Part of a small language model's weights: a variant of Muon for these matrices.
Each number is 500 + 40 x the weight over its row's rms, rounded and kept within 0 to 999. Layers, rows and columns count from 0. Numbers have three digits each. The size before them is the row's rms in percent of the matrix's.

# layer 5 attention query, 192x192, rms 0.048, rows 74-114, columns 0-95
090:524552465439400487483452480425410501528366476521459499499438490449562492534541531543449490444548499506548521485533556541534496510507417466487530464516528510500626510473491517486559446466576478496559480519533407479490472513523491534508459527505512518460510523499564560483536515458514459536
081:504526490505477517533436456537515574489456487534515572488537475543517399541473435434498521539521523540501446428561471495591502532501463530462532534490457485521517544539515485578501500525464526452485516514446490533535494548457571500507504546412479523465538443467472421542559525469489447459
081:498524507477519536520509480529479500541527449536446524484586544513507574468530496508581505511518431507470456520567497500490559451593503541510528425491495472500491545411481501535410482504521567497497441541482501495450549523474532457507509447514497518508590505501477466445518550487527520510
087:494480462497522466573528489496553519464456496454559552531474541465571460532496570447555473494556491415530489476539502526486491533515490490507445481493569521529427505549552453511439494483466463505521499470606488428528450508436458461485537553486547540499572598462542493511447556469382560487
076:478413611474505529514471440520495460481477547489528459463479457463484497511460480488484580571504485527518522523475459447483477434472507462557503492484518495494531492511518544501478488530476491552483552454516538520535569581434508569519502567559426530511406482466570413468491512597516460530
086:441500492498450517482530500515480534425510493508509474473495541553525462515443535458504482463474495489490544450505498481448468492463503548503518510374507474513399514509505507448480540510538518558449467485481527525493502496544527484497515496454384529491491499545421523480529516503405580536
087:520552441499520563508500484475491495491468516587500519477463427475519430436522468473443522461485472466510531566499504579501523474499544478509517527489531518497539599525488499488486527528570562484525448483483476519525475469514478417481511401509494573448501414524486547484516572515469472573
081:447461411453451510507541494522465508489557516515513528433470501499494519514572439480463526515481495517522446450465466531526569485504490512517532459469511563478540544461495585496520504465491440522554507528446578567541507497479452460397552471521469483496582466448481522546460553516468466523
092:506464540486422447427527560447482498541503481498462479507527523498573442493524457477495486550466547548485535520516531508476535504501455563480537480540487460521486517461531426543505565510526496606471539513578562514496481490448532482519514428491503510440492512584550531432420473454552508522
086:485570573505515522534504434583522491521578544465512494474420510502483424523513566410481434443561454549535518460519570457576497503460519487477516530457490453494535504518481499510418474518536467482477483582475497509464498478516478507465480494488506478502521498542457498501540492522381583489
086:509512505498474547546514492535455584481605490470414463531470557493512490465414447526463547530522429535481502527541481577547575507493550465468523513514539513492520511452455438519524451495474491480446467526543532450530541475469546516493492521489517509490566599485516505497492467458456462499
080:547483454495497492563473490495501519483438462494544481487497525491484505468433433510519471489544527474462519538542483520544414545475509497450477497476508441469503506501480510550493512555482475481494486560546523514535524519454522543468457461495523428557485488553479484480490452451562452476
088:535446491539430484452509447482557483504447510547545469491510514468547485478421493545563562475502538511517445511502435546512494572492489520410570479527385488533505510460402500537515595491546522526427482469554526460541450481524495493535529548536508510516461476496545547551577559533540520467
082:532478518483510544474472487528481447550424545497512530458487574518517482516506481457530476514589488465564493567432477479486506447541493548502557546451542612537495472468495518525529456557540517598510430467561551505571496553524467483424510466452443494405478501511542591456500489549447479541
082:434468414532474556501536535528523479471480537497499536537521510429587520463496451477494516550509508530441476488404472543547485491513508455508473503463394453424457498480477516490513518468488461591610504489484440526460419514492525511535491462530500500495533575470467528473477467549470483532
088:476554488452504481455558432527526511489461552495442462492473515489584562498554468543416528475484471474478505526489418497474524489471560551550428541532462449502536566471518495441543553425580442527488501478479482503621444496474462513490593517504527512428516501489523509549524471423576546527
090:535554517476541496547519517555584526506502456495467538490541443495532511546508472579517486511479517498503553543420479477523446510494494470473502550481471446517570432525446501552496483526525424497456473452518449425418507476499586468507517465509486471494450542466474549520574463470591504541
082:467533489467549484543456517453494542568430558458546470494571557513560445483513481545475568460456477575565479478476449486466476491450533478521496499505500464530478429456440536511469494448482475504555551459555490525446532530481461467482525548608531545460501576519503576561520559521476492420
083:514478547598515514481496562518484583609484501534477469392528490564467485454450515421520504555492563502453489481516542540533539441506417452545512517535510484448467457512484488515517550508533430487531524565514411501403489511524496502467546479518509485500481450507514474524497471463497490455
081:508447454502557530470484485526483551473560502542451540514501555557599502514504506503445458566532550559525500492504436479454509391512519462414516591474451472514463507505566494537444491410470485533495468459465467480568473478510532548514524464471516477496491562436511548473480535529512491511
083:524483567546453524494526452524512477473408525429478424504484570485545587506495447512525490517483545475475468457529511475502548514513503490520415510455555477451464558521474467467498526531532525457524510525484504511461467519553461586508475539519494434535458563522533504542519509542454422477
088:471510467460447460522529556474502509494514531462428469529587510453532427482449527572506495456522484417553473481508506529536494522457495543484507463455515531547514561511508464570542447440489494559544519514504538495484495553515489444508449486489515515547538512507459453549474518498501495477
079:513535545479489486534529576477447487537509544499532459549535493467468492486573522480512470469455496558533512512507442527431453480500493511478527472519619537551462551447498428498494435517513512473505557502502541494458492525470447500477428521453504569483506460507523512494487504460434517536
090:487469484488552474458541531502451465476523468532535497545524491444523507466455509527544520457534484523464562554567467517537440524494502482458517555512470441538480491480498485523479480597559513538482543433533524457477471515491570424519465548503471528483483565553419483448552478557542458482
075:491516490511534414433551518538574537535509477490477485470536482437500488549550536478482519537554514476540456544500546523474516510532561490566510525507497485601476489514509477518472532513471553511435510475505546459456487457485480559521498474535480442527483499542502497519503463507562502483
071:503444520480494505461456428502477458536359444496478486501527498533510525529463472442496524502537541478581565478572510522556573544458534508468498519543521508516467469520517511477500441468521545433495518504589468419476479425563491522478542447405536448536431534513488571505493530493462571517
076:495551520498493491406516499486494489439468519505579480559459487498445508588545560502549490422474547566513543526517490476509463469578546473527531441554460453440528544531448398493495468564482486517415542540477508472489485469433494474571561489471525481509516425534540480477523501495603501485
067:592503511457496459557510492523468480475440464587513477479501427515463477529546530533478442479446554457548521504488505428511529485533476480502437541469411482482504439533522535533531484558503476447447514475406488514511544415474483514467565452453537515505495543519486550508500475469531461499
071:470568459546473513537511564582508542524454518496427496482465471502463477481546452526492487491508497513523463449496496551477496518577595512447506521494488495503382475514500467498550522500475548476506451510578482521460514460539473489525525480498483540516537486526511507479544508494528408489
077:457485553494497499544452577458433542514531434527501490495560521444547491460503454526532526442472501497546516537461479582449495538502549541456525450469532492509534538505469522480491495494554543433467507491460410486498476557448534470470432447464541482534473477494467541491515589484456478525
073:544422538529478498464467563507447512440466473472577518477508562492451551461568510500516451530501509499508584532525484528495542442522555513479424536451419479458471545539533476505414515458542545501513569502514491502474479505476497483503460515510535496516523486568447561486463523454470459410
075:415531463479458499481481454489505445505487518472449567527472560473552542552484456526409523569479539497434499543485481459472571464605422492417490508534462529467439500486544427446585503522458571531533482434552502550498436500448528502480508508426463465530487500516526551461515491514540470490
081:471491525480558438491488527472485550440448588547484456444468528474443482441535516482477504497518504544550535556462474532453559469524497504511557595527448498509572460471515560462577517600522459423519502476498496582518426537498504487518605500560507510542551481544491522500492516505507530442
074:565494548568538491503565405526482513480436586518491581496461528554520475525494495445484571484505530461471476532549480477458475473542583485534514526423493508544430442589532553496478513517509504520517485507524480448494499482551514527505506511517469479466530528515491505464495466544449511532
072:455452500454441494506524447562509498538474468495520466505469483505532497535453436487477494490474504450488511464485430465540488560546518470469501560530501470486428503528446542543538510534563458497539551514505572505484513534548420581528501560486514470562454549478525511549548468518510443505
073:478512542525548509509463459520551552500493540454445484510484559506440467464471472517493467531544447493524532512471511444574492478486483499461391528521558545477494478530418480440523554516498453535543491499478517435520460520445515516532494475457520496511475503483494502446604485532532546421
073:483448462523511465521464469400537464485521537501398464488465454487584469453505474462524554501527444415536452453538492494568532452498489450531446490482513470526505505441553458544467502500488440524490466454453510575494500560500476476478501467455443533521517504455556482507475526512488498524
080:442543543420552522528506446450531522551495544527495497458530476451513525457526408465453465462466411460450575504472538462513550474522499478525433584493570521496471464481504565502478500471492502507446475500478553559509555498584471525527538536556483550455567503512490487462490444506502450493
072:440454468402514485516443484510488525498493464557580545484498513527509498513444514527575446516547506503564522477493427502537471515442545476570503462541491500531559533476541542489460575488422477449483584445484526507478537593503515499439409489513514507499476506506516466487530525576460503482
074:504533552474519496567484511481513508542523456399472519404466461548425482460415503505511562536531528436522507480496503476498472484437462427499543435554554559437522478512486558554517499497413509545537472560463530518508576585531487560433488465452518506575507529480490510456516516505515466566
073:446534537536493438463525463465506529523567489485463498496539439547528569453529446528531578548473487528560492520452464483445537487518501537448523453587526506505533460485472502529525542534499398489531519564525533475489476499459500519550531505574537461524544472531551497538555514569603450473
# layer 5 attention key, 192x192, rms 0.0482, rows 74-113, columns 0-95
092:606538476452481473426470488473446532480473560489430427527487502429546506481595497475481439509522505503555478474532483452503509573528479499526463525534501492528525483479502428495512482494527523435436539484540480590490463436438459514527546496454590502503528545476563522559516551484517479541
082:522520494530535527451544458552538540550547420545493533541455509553475481516456491471494480509464497514554487531479509486507486457508462528445540466469546483545546547564475552563462549507496493420525485439500424473525513545398520475484487559457486478502455555497511543529473557421542500500
087:538532467457505467503485556528478505558542508470439565478539546534546473491505491469492549520550550514465465507513496471468500446466529472523484523496517512500526576451562464589431460491521521495459529500511446523430502566513472512380489479549437520475582469514547499493494476538417465416
089:488486516487533435528489485517530526491460580508580508470416446495552551458474527532511528470541510483540532517490556498437474420522564468447478509552487501520472465506567531472525433537500441529523495520439543474580522503492480509509549630500482480471538543604445493542537540504496500489
072:526486494491593517536484470463493463550537571503496459527471540495493497504516522520513497537492477460462488460537479433518428464432507452532490506420463505480502448533537509521505460466489493474450487491524596552419470495522448571468510521530436536510476536484501500484482485519583582511
091:461482498539501506532540488563581579587513486504540527531484514534465459502507507444574458535610516463507522493524593509464461530548455519521512517448434516516499462563551517490497492554460539522563500502550441494502518529480483518582505464418465518486486564507509539477517483502482491499
089:472606398516536546433553500466477505447507506572530511486497471457504453423552440449496582524545472454480496540556520491481509485498496516509506467444543430507467579446475544465480455478567503528480413454522448569544483508458440468517484462549509602458515511500514527456494542474496478529
089:472481498524508511509556503574480526475551412594524522462488470463429630526556525509569481490513515467520433496466490570449519459492548423529543484527566513487479479512518518471539522485493509493541448464460496516454513475491479522501558483480493538520498454425448558500517525514581532554
098:513487533475484454450543517502505542540518512537485516476526545507548498547498426467506495511596518526459505507474524522462530471480534544472563459541495552524488520474462489523553538474529498569413493421527497489494501538446542441509514469473464520389452458532498478472505523537574433503
092:510537561454503490491517512524497479514510501527508550414460415480520434523445552391482489499536501538553465499447456492494502473462554490499450482437481394508441549484438605555512481577534511451485570523515484499529481528519527465535517473553457540471540547505441528513490509554423491419
087:499528501589562554521491555501481542529532531513449420549491526523476485498472504488538543479512555451522481530512439568522535505456556480485483521503557460509492505510431467613480520472473506506492536454506509502541586514466472476517477515492518499515425521542476499477441639417497527473
084:568562474526472583438526486498470516485472537538470476543502531487586435524472527510503503459501422501445574554500466536579478481457490464491444507461485454491478534558426504478483519539450490500446498487518476489485520517523546488517467473463476432522503507585478539486466514506530441481
091:510547533528533577437534516504440544497500430492561495544523510525465464510474564556591606460502515503565498546480453480500443526481472456486524471473405466544520507516448482501452421456518527491447466489518460492446460456511490473494458467577519441520476516551568532515600495494556479495
086:535529508441510489498420488462536462537490495523549440453559477431451501531521474494548509528537427456491448572448521455456534484516551517514505545514523489553484488480500386530475472567515508493486418523441525506500476488500493531458433498505465496508483502544478598514485480496565548502
089:447463531572483580422522491537464530465505496546484596527512475548482489500515505496516518529480546500594541475476467486502539535469493493439507525494494534478389504538585444509470424521513509554515514468481472527582534484506547536507528513467470520478508444504480460544445523615513435537
093:528541536464546551475537474525479509447468504561493458430469470545518566547546543533487464531484506480500529457459467522482503500520531524484484474460484501445471485468515497524508502519540499537458442448506522464509502492484492440498600496452525567440470470491553511556522473434580469499
093:502511448596512532498474524571464543468481450450426514579484433439445450547434465497487479497547558540446511539457506436526447558519468562478504473469507455495506450468474479549441498482487503488491444534488485463475495448469596512547535567566497463511531525455564537536587478508527511506
082:445485460483517514575472495486499554559495521523463524482466495490540524483547460510532521549494434528501456562525398493442480511488516413476524532577467470445518497493484531483482543578481492546516467492485488423515497475485437509479618546500539482518414500513471516556481469587504439504
088:502483557583481486461496519547509545519526522500556464511522547491518466474534472569470494569541450420404540452539514533455501449508488541527499563485546501479509485451445454542510497546524466451567524458510496469420497530499578467474543505519546427519475442480532482487542500564499490472
083:483467452536524576462497485459482480455440526495484516506511539478504451471497614485521506516515504474468528551522480503482464551508460486475555543547497525486483479515549491528519575460551536547453397477528523491561530519512524533536518476456446546469481451516540490417505559508516501572
085:506425573483459572443591442545468459484506503511505426493540514449552521546532523508478502540543516500561448398458503491508474460468491476536502528463554441463499503492461477553440532523509421543500498493511530466475533494519432529459457459545508464533468543488450541484470498585516462491
088:395533491468514521460538496509434568419512539592507490487495489440530503509458448473510530549508535500554533499478490508523505450522586510466449539501490523508465491532453535495560563541458423424577519520438571521465468558481518445506499515447464486513528504458482534521425506497478462520
083:498472498455560517519525479484480509524505545509475500496513504531575597475526510521433471543515466492494559556448457546475525466524554475519527495522544505493467505561410547514534444501426474506510484497450564452490513606481485420505471460519500577483496496502464490478492527466462531496
098:499523478568556491441467491485429558515448505463567485522517518518432519500515522562487573473484549524446511525450461432488501522527438508445458536518510504449503535523496446516470466516495457520521457547581459463498420455478570511574542577524500462542535626514501523475570448483483564445
074:484542505530535454464537516481497487499540490529544548478493427504492417493480465520582547521474576543447519497586441594486489532523538539471513590396555499552471476455533498554508525454543554476426481559541478488479487453454495453552524490543528508542506376539437527512576573472486465558
074:580484459450506476444516458576465458531537500537515468485463493518517562462444448527477509493488536535555483504525467539474447473538530490488484484443531513548520562463581527448494504444537468459594534483510547479429479463584509532446424564513489428482492542533427460537535506511554549457
080:449554441483476422508497529510491480444447495466538517590498521477506537515475484504490514487564589496510506554545427442489445480537523490462503488491476512508521557512519471469551442430464538573417530506541483506548476435409466547544499518570515478510493510517534506552488514548458528439
077:474528495470543544522524439524440509519520429515495494470556495455494526502518530528491453553506538474498452495508563459526433421510490486561547555445431520582511454483460482492523595438403456427491522455495461548487531512427494528540507463428509535516509552453532484552507515527514472519
076:439520508473461499521552492505484456532498524409512523484457541376565500503541436409482448536453466481585437542530489495513462532529557500541469487516503467593496455519514527441478481545475506490513480483513454476462465450533513456513508479517506554495585481454510538452495431524488449473
081:497437532515388551473495499477486477511486530574477492458510523540537525480453523495480507465477504460506501536452530540447561513428530536491453480526495485521534497469410455520460508526586519438525565506485532512521482539517433524482477484482531527498482547536492573465598510467488497532
079:510484449506482398464440495537484532513489501547529463452532471448532569446489428563464533522509553576497520528505491501524528539510549428552517499603504513452542431476490485471506579487487407528509506566467448432467455500473509540447498493552540461445517502559432511533472479474470585492
080:490507531506420547472514534433553539519500501480524492557486495494476486483483530520515484539487492477514557512523472536479581530544450423531531581501484451490500446442513449525496529458480477574558469440510563536501464516497477513437448489425583562418442493503504584448533523469569488512
083:455537447493426470525468571408488554481511469547502459502446509512457455482526488543477501525563483499582437478475471568493407546510521422511503491475456500497459579517577466496492506553517504503520467478505471531540450395527472521523529532504473531530504519458512529558527471509514533544
080:475521453530558483521560480554479522541510533479543531442500481514445482451481489564517561511517491553483403476586519468471564438514566486498540548467446519462480486456536534482501475472525484475563433536470477456487562449502488497534529481459494485501527451493411474502505533441471497537
084:443453561450472521515553470569447574443481447559530474532450486469506520545508476528521527393483503497501526468480412520462506485419558491467538490512558485535468521567497523486526509554504501479424444506454509485525504491494510468486567470435530501466476522454476592526509473560506425545
080:505587428462462498493452512540456504423519497492513485555496534535447495469502505505565538486470488517571528516592471469506439541505435465498531405521520482569517509570462455570557448507478450492492449558445524587508530532446611513491429468427537512537489494500492496449481534502552538430
082:486495506509533533480509499480576456486481518570502498462484455446496500517484520523532537464541505508470504417492504482547559539383514489494489510494482466499515494498464464479509544423516471558459494443457534554568529544437518599487516493533488454488465529562437454472467519477481448508
086:535528513519493513514554492516499535485532574534541498440543501414521560492585446510473489468436529561459568487520486556491539481519498412439518549567441491455485460456530448539465535558504433477472497503432519561517534504524499520500546470434534522448530473470510445462407533517523458521
079:428490504454466478531501464529523529515499508495520480515528516518538521523470456447466505500466486465541569536463455518513560544502495501430483508533513555568496520487502480589453533465485513550403466442504513463528569497464526483513556549504483516516510529504561482577546539531473511474
077:510558536509485541488554506496521460471501449497439488531517451603407528521531490526527542444453500449509529521520499500523463520489533481512460522561468542482543468450552496495430488517512519482508483519514458530499491513505616578427505441470485489584549488547516453520532532434484476500
# layer 5 attention value, 192x192, rms 0.0482, rows 64-95, columns 0-95
097:550563576545458556513471483481477528562388488475483496462465506450536534497499524428527476509450551472514499479487488481529485474554529487511501525498452497503508543501376532528505524574482486483525486558494520499461521564515496498562473532501472510464473471539574540520501501589554482488
097:495470431517540484543456508518506465417455503493530557530537484532517510577468552494467444500452519512450523482497539527514503464506477562423430518533548440495473473522509528469487510538428550526477468524551513433522539469533471479531506510611487452527453515537506517507444500488476464494
109:472545600472483519500511561524496469527479496501469443512529584452493517559516437581576494427472490491508521554513508505490471517527567517499524475542457456488467500487480599496418546519457503569517534447401527521482450592527520469498474520482495496410455483525447514517466468462520513520
105:476480506482496486581548549542493491487525564559562542522509456528546534462489436451425518516510525499493502514442503499521505484535520508468458434456508529476455511508537484410444462482559483511576483505530555458425484552465480466529489565516483460571522526519452517511459489473480510466
094:497461446538462460573529474472478542490465484513523560524492537548460490556544511484476464494568529441561535519583507497525481524411475493432504483516503541526497516580496483458508552470480570462504455551509428491424470525452470489561504526455513472494571511481519496493504642497442471487
106:486428506512536567462533450490451550507590523519559501503472475574511485502456423506471462542527490467534515464567428560538523500455533530520475539465450544445424432483533537556582502538473449463530495511482481473515523496485465548512594485556554455544539498414519515449483488561464476522
106:462526491478461567429544453498565510403502488524504458502495543546460529571514524484448553484514531454456591536483552460478528504489565512496473458489520502508524509544458519463495550524516516461508537491422415472503501442536464470456518521506522452428490480497523564552530440435447466493
106:509573498530491534522485513417537519535486468537548448549517484506554598535501481549526480470504501490527522598518543461529490533541493566481408495532478484460429572489506566492503515483479489484468488499490489538555441517507522474484468489464490525408468502481559569490518515482514557455
095:462532423421519556538461507514516533510520498524513516471525529493471503507486525453417496476524503405422493570444608515430515467478550480477491398498582453461511560477426482501548406392488495511589469497557501507466495467476541558492534443476465454456555525497487508511452423496468434518
095:467474537547563454522498532615554506513503530485476557451478478428471469483475528462528505509490519507507438537465568510455470565539521478501459499526503445463470476502456475542416516445518444562480525550504514464471486533520457424524471476440486515488508439559509450525445488510581505472
095:503529499480459489562492497532481477543452446483458493480523502422517524440511516492533441487520441454575499558419543478466548525493536458566547492508485479537609506475439528483440461589464484467480487446434561514507437516568533504447477567496488532469582568491517495540482444425585470429
089:502437430486574437509486463432506446498566578480489500559489577517422495450529532435464465558470519503615534494486489527480515471515523412494480492450502494456525489460573514406562526500468595535544569457499483483479477440493535506370451554455518460463545502431506516534512465535516446487
104:460459458492446451536411543523483491545451537530446400554508492482447560494413549494471561569522513517515577499478504495534500452488448555461542506450446528519485452466508451566528551522485471520519501546553583527401510467417439479573498513483538493567562495496555460442565548529546447523
105:457496543479465522565501534478526459521416418532535575540498497477490593465523532526468505543466457519477464435466522528525524522561434418502486503489409486500458504492520420492463472530478538476476511566500454532507524484471515440505485529495560530572409533504508474504533445550517446497
098:505506587504537524456495600527477530549509573579474459464534483479556502485535479470485443496528482494473524448495488471439474519471487450565538549452516502483514457500463549601487477564451462440484525547443600485504447485521506534554519497538460403471496514495506427488530501505544509499
100:472440539502550455478464536552487556595519522445394534537495520398466490461548504543483468539449519446441431435506490515475536504497492479532526502537514500479484516482486477490458535416484550473425520522414503396495451441498462478551520521456490545512457447547455513504479520527483521483
099:582476542423527482523442553506559424507448502532492435432485543445502536518502473419548473448455511542482505496523524464414494514484547565538474514569522452516473479469510462489455434548507520551427503430478527478522488462546533556526555445418526469558480483505496551513491437441566505516
099:473473519445514490500497522504468496487579590464474472551543392489465453603505490492518535523491480508408549497434498448434528472514475590425458479524461540464488507551567527438476561547540534498456533436519520495513507564487516406444482481457490508541492480471546523475506543510495518504
098:535548460501487489445425538417511594455455506520512561504466561561443508587501460472461500472491547487559488477550465515559431457472500490515468505498499553491438506487521389463479538536501502527533514471545536514552518482472529486503531420534512516479510530469511542494469529450434405477
098:410520506552429492540518464549460542537471537488525459501450572496512446522452528502498489450517506509547456455492425520520530487466526451495572483541518555479497450534528522557522480545543473469488460513569540469472476405500481563537546401472447527533514511506534516452507498506470561532
101:454502461596554547471513473543531507527541572474554536546546513532555533489447557439499472559537505478546507445453533598585500507463535485524545474469515481508493496612493545463494490541531469496530436460506451474491418533534507565539456494496485562476446426491491461485510421506436490524
098:498499456476584499514481603532491498562537536510547469529469526518496489461543453471529455522522532537463488584536556492459450555496499519542501476542535537480429491531520449463450458510525536555546447456483579521516480491448466578510459582443532466482448458472506447544480487423516568519
120:497513601527528553480488460500432505506568575466584501492471522533456451520479495454491399435539481476536498442383465438494518518495470514595572557500548561415501507442401481471474506458519505491512485481560499434495471401548557540481570567495561461518498570439496514460482523538395463539
099:487481610553562489502462503461426549498501527422526493468439533462526493513476510462495434434437460525540473463516442572525532485531417523561488569534465563450532484522482491525499505480473505547485480529525501397474518499517505511533562459557508467513517527446529516462467479546530493578
088:440505584464480511538557548518521542524527508511517478448497505528535486462506462577538467402513497478503583548565531467446537547544470498454477492570546494531451524447477515468453525505491514534442526509445449564597503543513460543482468521413495503511449483488486495497414508422461538513
097:531547444537552478554493603462476495440470474539520461501568476493511512491491423523527428539542527484525479503439415539456484521523489581486474533502514467586525492516522436567567527489472433510512493492495422454501505446532540516529528517581463587497515507496545540579477529517494529438
111:543472574435425467524452461504431495478518427540480537516460464488449522518501511532442499566483392594481504545480542502469487479505530438554500457553537523456606522458563519504518460480543529502491508569475520491520558489424469507442431515523447447531517553484446480492527498499451489552
096:525461450478511532460562486522458506475494480513467552494410476548516521545523469486545500542523558442537572466474505524496548548541517547472455512510438465524474471535601497463619598554554527542495506488482465543525463492500525424502478495511500476468488493468416518429482503470429456402
107:470502440482534431540518517450511552537533487596508566563462482423537466531496444441420495525501468480531565537483502499512511514512498487520495497516548469513498516518571457492544465524455488515483519535506457491527496447501537516521467538546474531472570431498590547521563474478535451480
093:495397481489434449523500482473485515499395444459524536489516538461539509513547443489450559559599500502468582491468521538515449497485508492460499509463537502556565489453496479526489603468559487506483471445454464515499455521496460472491523462499485494526487518502606517496571502483536469517
104:543557572455481561530503474395414442517490462530448521469527517483442393506467458443485542484463443498524473533489509468539499480507465480517529517548510573501518520533476485490481465499477481437427466516521504525565523487423533447451481497561496504493496539496516564517546488427513509542
106:523448497497527447499479506476457547538537455513519526514557495451499462556546532456523482477533433560494431537550481484460495529472528446554472500567612476627459506522534440478520491465460469450460538528508464513494511491514503447473509476453494460467487454522542553538574528536546530429
# layer 5 attention output (transposed), 192x192, rms 0.0595, rows 64-95, columns 0-95
096:460491465475574465514494473431564503442576485479507504513539522491461441434557507603414504505473477502517533435524489537532480504506497450507526501523498496458540500510563462491521523479496535462512540514492539499510473439494500449420479449466526540551551521451472482486494465460453477558
094:477501517526513501501497582521534545563544464543475479415512519483460512448573560546569470491478534446525499431500566515506528541465500465574608486536466525515487510505470520472512537460522466504512502511437511628499500483518536512511479398410477510458488439494482542489520529545485534572
105:507436433578572518501516497468566441434502516530534568480450397512528504560479481468503595548576518532517495502487515467530527518462379467475492548479538529451507483521507507503562477453497567425466535497569545500465498502536529543538514544524517514503566542498548484440447483564506493527
101:562504550488491504436454485520493491554507463429474463580472482563408536553505514535570543458490545485522518538523565453441460507422454523532583504490533494554494487527484515560524526510490515538449513469460504497495555494495504485470493490409496477436446490528475572493571509442530525554
091:530492543414517521485472483539465483493529510493533534438492458517493505488537491456471514558462487564502491493441525464526524465496538463528552551455509481514496436477536509524485512430543507529550491530504561525536499438587517483427420433556506540507435572438490503568447434511539467511
088:478552547517445500557497518500516538521449457548488493555481475520467462524524564513532470469498495539453478571465470452453402488543476532445524494511441468533588534497532412489450508472564480586480435509509499516558514459480547463549427456466494465421457448628490516482533510420596490518
104:488454549488524453528524502503525463595436498447486482501545538481555526481556458462522482492497524475531433503506515522560474494480526476487460496494553497457491570519479467527412511500490485553527486469561569444530486542494545582465517474538468506568499541496570450555490513547475463465
099:461431513498509508522511502487552476480461515492490531469565494472396421534451490481528494519502566463439467430522472505499472530469482466526545588465483456497535456487469428597479474530442508503487519490504576511453493497479536553511577464541513497610458506493448438476474449528477564556
093:498449536488487387446506587490417478458502497348442511516489529482540487509542546462517523458463482529531564502580524563481513557493505505531552494523501504531537486511556489516447524510533542473453488552487500433475437548516466532453436498529549532502507424518539483543521557543518536490
094:511554513504524530488474554498441443410449482530499391483501504431527566496497497542436504493477512507559499463501442532594482469491513519504451450442522499446549551487402547486510447549498562482480514534445523580547503509514546527474455486466469400471546499510575550525468548502485445495
090:470470493595436563451494528546481508418525531507523471531500491502551563503516503532575546439441508511503501448521477550472496491573482506528424510537584542450442416475459499502509549433515470512510484509557416434481435473499394516588522501470577489533438488502561470524556493544497535535
087:479566498491480495495527443593449555507432517505518503395498553491483458446550473503498533492578529497387543451535418554496502518533502491459530494543461452479484522455491481574447510437500447501440400490462512494544498545466460522545552496482568419496496556516470522525504580543471478514
096:541612492510545571508576469520496471491519468482574535472432480488509466522489507401456470407479467420532499452513455492496530560517543494524483517484491441454510553551526585521525425507475622475463431538496446479616498548549433556450537494481503506497504545444486518595441497518496516520
106:476511433493502506470501500541483513502612584485495453550538532503583442527471488516495509489502540513481477483525455457486472497515495551473579434458585561584480425555462577489551501504493489484506522442519573481502501527470462507503516519465427474451550543455508485573414541470441527509
100:441467503477507524488504416401554507499504486528496480475506484472525532496497496563529546475435498456555528516518382516514546522531512532408476506571495495504511487441521477445540528455582532529517447466479454534525470522480509506478461550518557599526455451489511544461439515542604452503
088:521565439510528531493525485504507407468540466596488509477494472463492503537480519520545436423536523471498534574522480456507426507532528488516496493531502508466516541457400515463480469587590498475543405494500509546490492465497461524397470500496532493433479561457516566520505487483579477487
094:453521504512479521478532424473458559510507536512448535577487472486539548449482488537437478497510509504509516529464457512572489515506478538451535506483496514468532525527424474513571546458524432513533616504510530446465523534432514416498462524566514554515541459494497467470595516514442523543
090:504563494470473501549516443560506527545459416480581503434485550487487461512448541476570494540578503478523445574536521502588459554437537460559548480497440406489451508493440474583506482566579473510468577509537475489496554484493476557460493523514471521451497559472461495489571491449483505509
093:433545536542465506562545488581534512480488503485466474490454482501522500404559547492569489524538429476436492546545533564509520511516467549528508509453530423538488535533431552447486554503479543554457447520456483472444502491530496538507502469442488458524537483521445475525506517568560514533
101:512525485441511482498484533460519471491546437476419567526487481522512490546473404449485502528463468540482555502509602468443567519520548542475493475466456445530479563482469547467540510497483507512517487508456465518552473542521521457387513550448576533441488518471472479549492460499528471480
094:554534497510536387451509492512466482520411460424501457556437395516487543586465457492504520476450506538453506554499462472503555491565466518512420516510504530502545495524465483507551472474441449447467510513486508552532541417438519499445490495536491442558574478533537558481474447453528533477
098:519439505504447515473542459520478441460500424478490570534476509487475483508486517540426441488455494523465492417452419502558521480521568551516526608456501478607523548495487499533522557450523511516472614590431514497466515517536517421471497386535464457501509456548519525443508555530455494514
109:512573512477521425428592476460500530472404481536489498512484504479515471454509525460504491521441538509490499577541565612464513541504503572416472485477487479550448589553502461503527492498542492518515494515474540535498470542456432459522515484470478559482501465607466544508495491464563490520
100:489593419457501497480494557548548485424477467565486505475515448529516505500536567522464526530527540495451537489527478514464432532514442530403542468475507453548463489428486524479527507434577514447525468493483531589504475519490517469526482433388509521485515423533485518472492532442526503515
088:545458463532544443477498555516519497523455548488444532551528559500426527494496506531493510476458554473495428516406477476546507518479522458545471471407440482498504493553523494537519463475521501541581503468552509493382499414507565487518500509526469520427529499562484509561527449596562464506
087:582472478479410555406544430476513501524527472536473518512479491528545482522478491466493591554569472514460449460519557436485545453496475476498526537469512543414478531498565469512532520548565440511468468490448552556520460525511435588463548390507511461534485532552449430510529447523518509492
109:512478524539481522511531524607535552495427516410546455488494515473582472439451514485561407458444569422560562513488506485498441545451478536514493469496471476522415410496444507541499538497559413556519504454499482440489452510568460495506523513522539502479458545490543515594464512488510537525
095:578574540473446494539403461451517503576494499448512513476521429490425455511459504489483545529555504565482421520528523427493472477485473449501540474512510498462529525490427500510492455509460451475463523497512489540503528521560553495512470539587406531543548515506578474567612529555512489498
097:455515532550461539558494529559481533439493519397443485482515596537481501491597555491605478491503500562464462439515448511489497490502505498463477524486484521526452500481508448519464558468510503509536454502513463553495439515547442505441528415487472498493466559503465455586552506598450473495
090:580465543566501550481483449474503445494595561478513471530467458535491504445479558525559487471473473540546416506542476476503530445463517515523522464519459459449457467542497524532498407537481517521544429572502479485481549455491464513530484600541436479447573548507467378519447491525435523438
106:433457465558527435480534514591552523441554479441510462489467509521506504530503495524522507521472530527487501431524461554486425509528544506484512485440497500539432488504595475481474566512515505549524571541565536411438449528536509515523517479477493497559480486546485457507468507554434503489
096:492520486584513523537546462531567502480563584479428515518428512520535517518482469522507562527483518488460472529513489488511498403511474576444528552449454414406493451502512560547502501544506495505584473501455445524480492483528562501521525503559439532493513508505479485445513508554377493488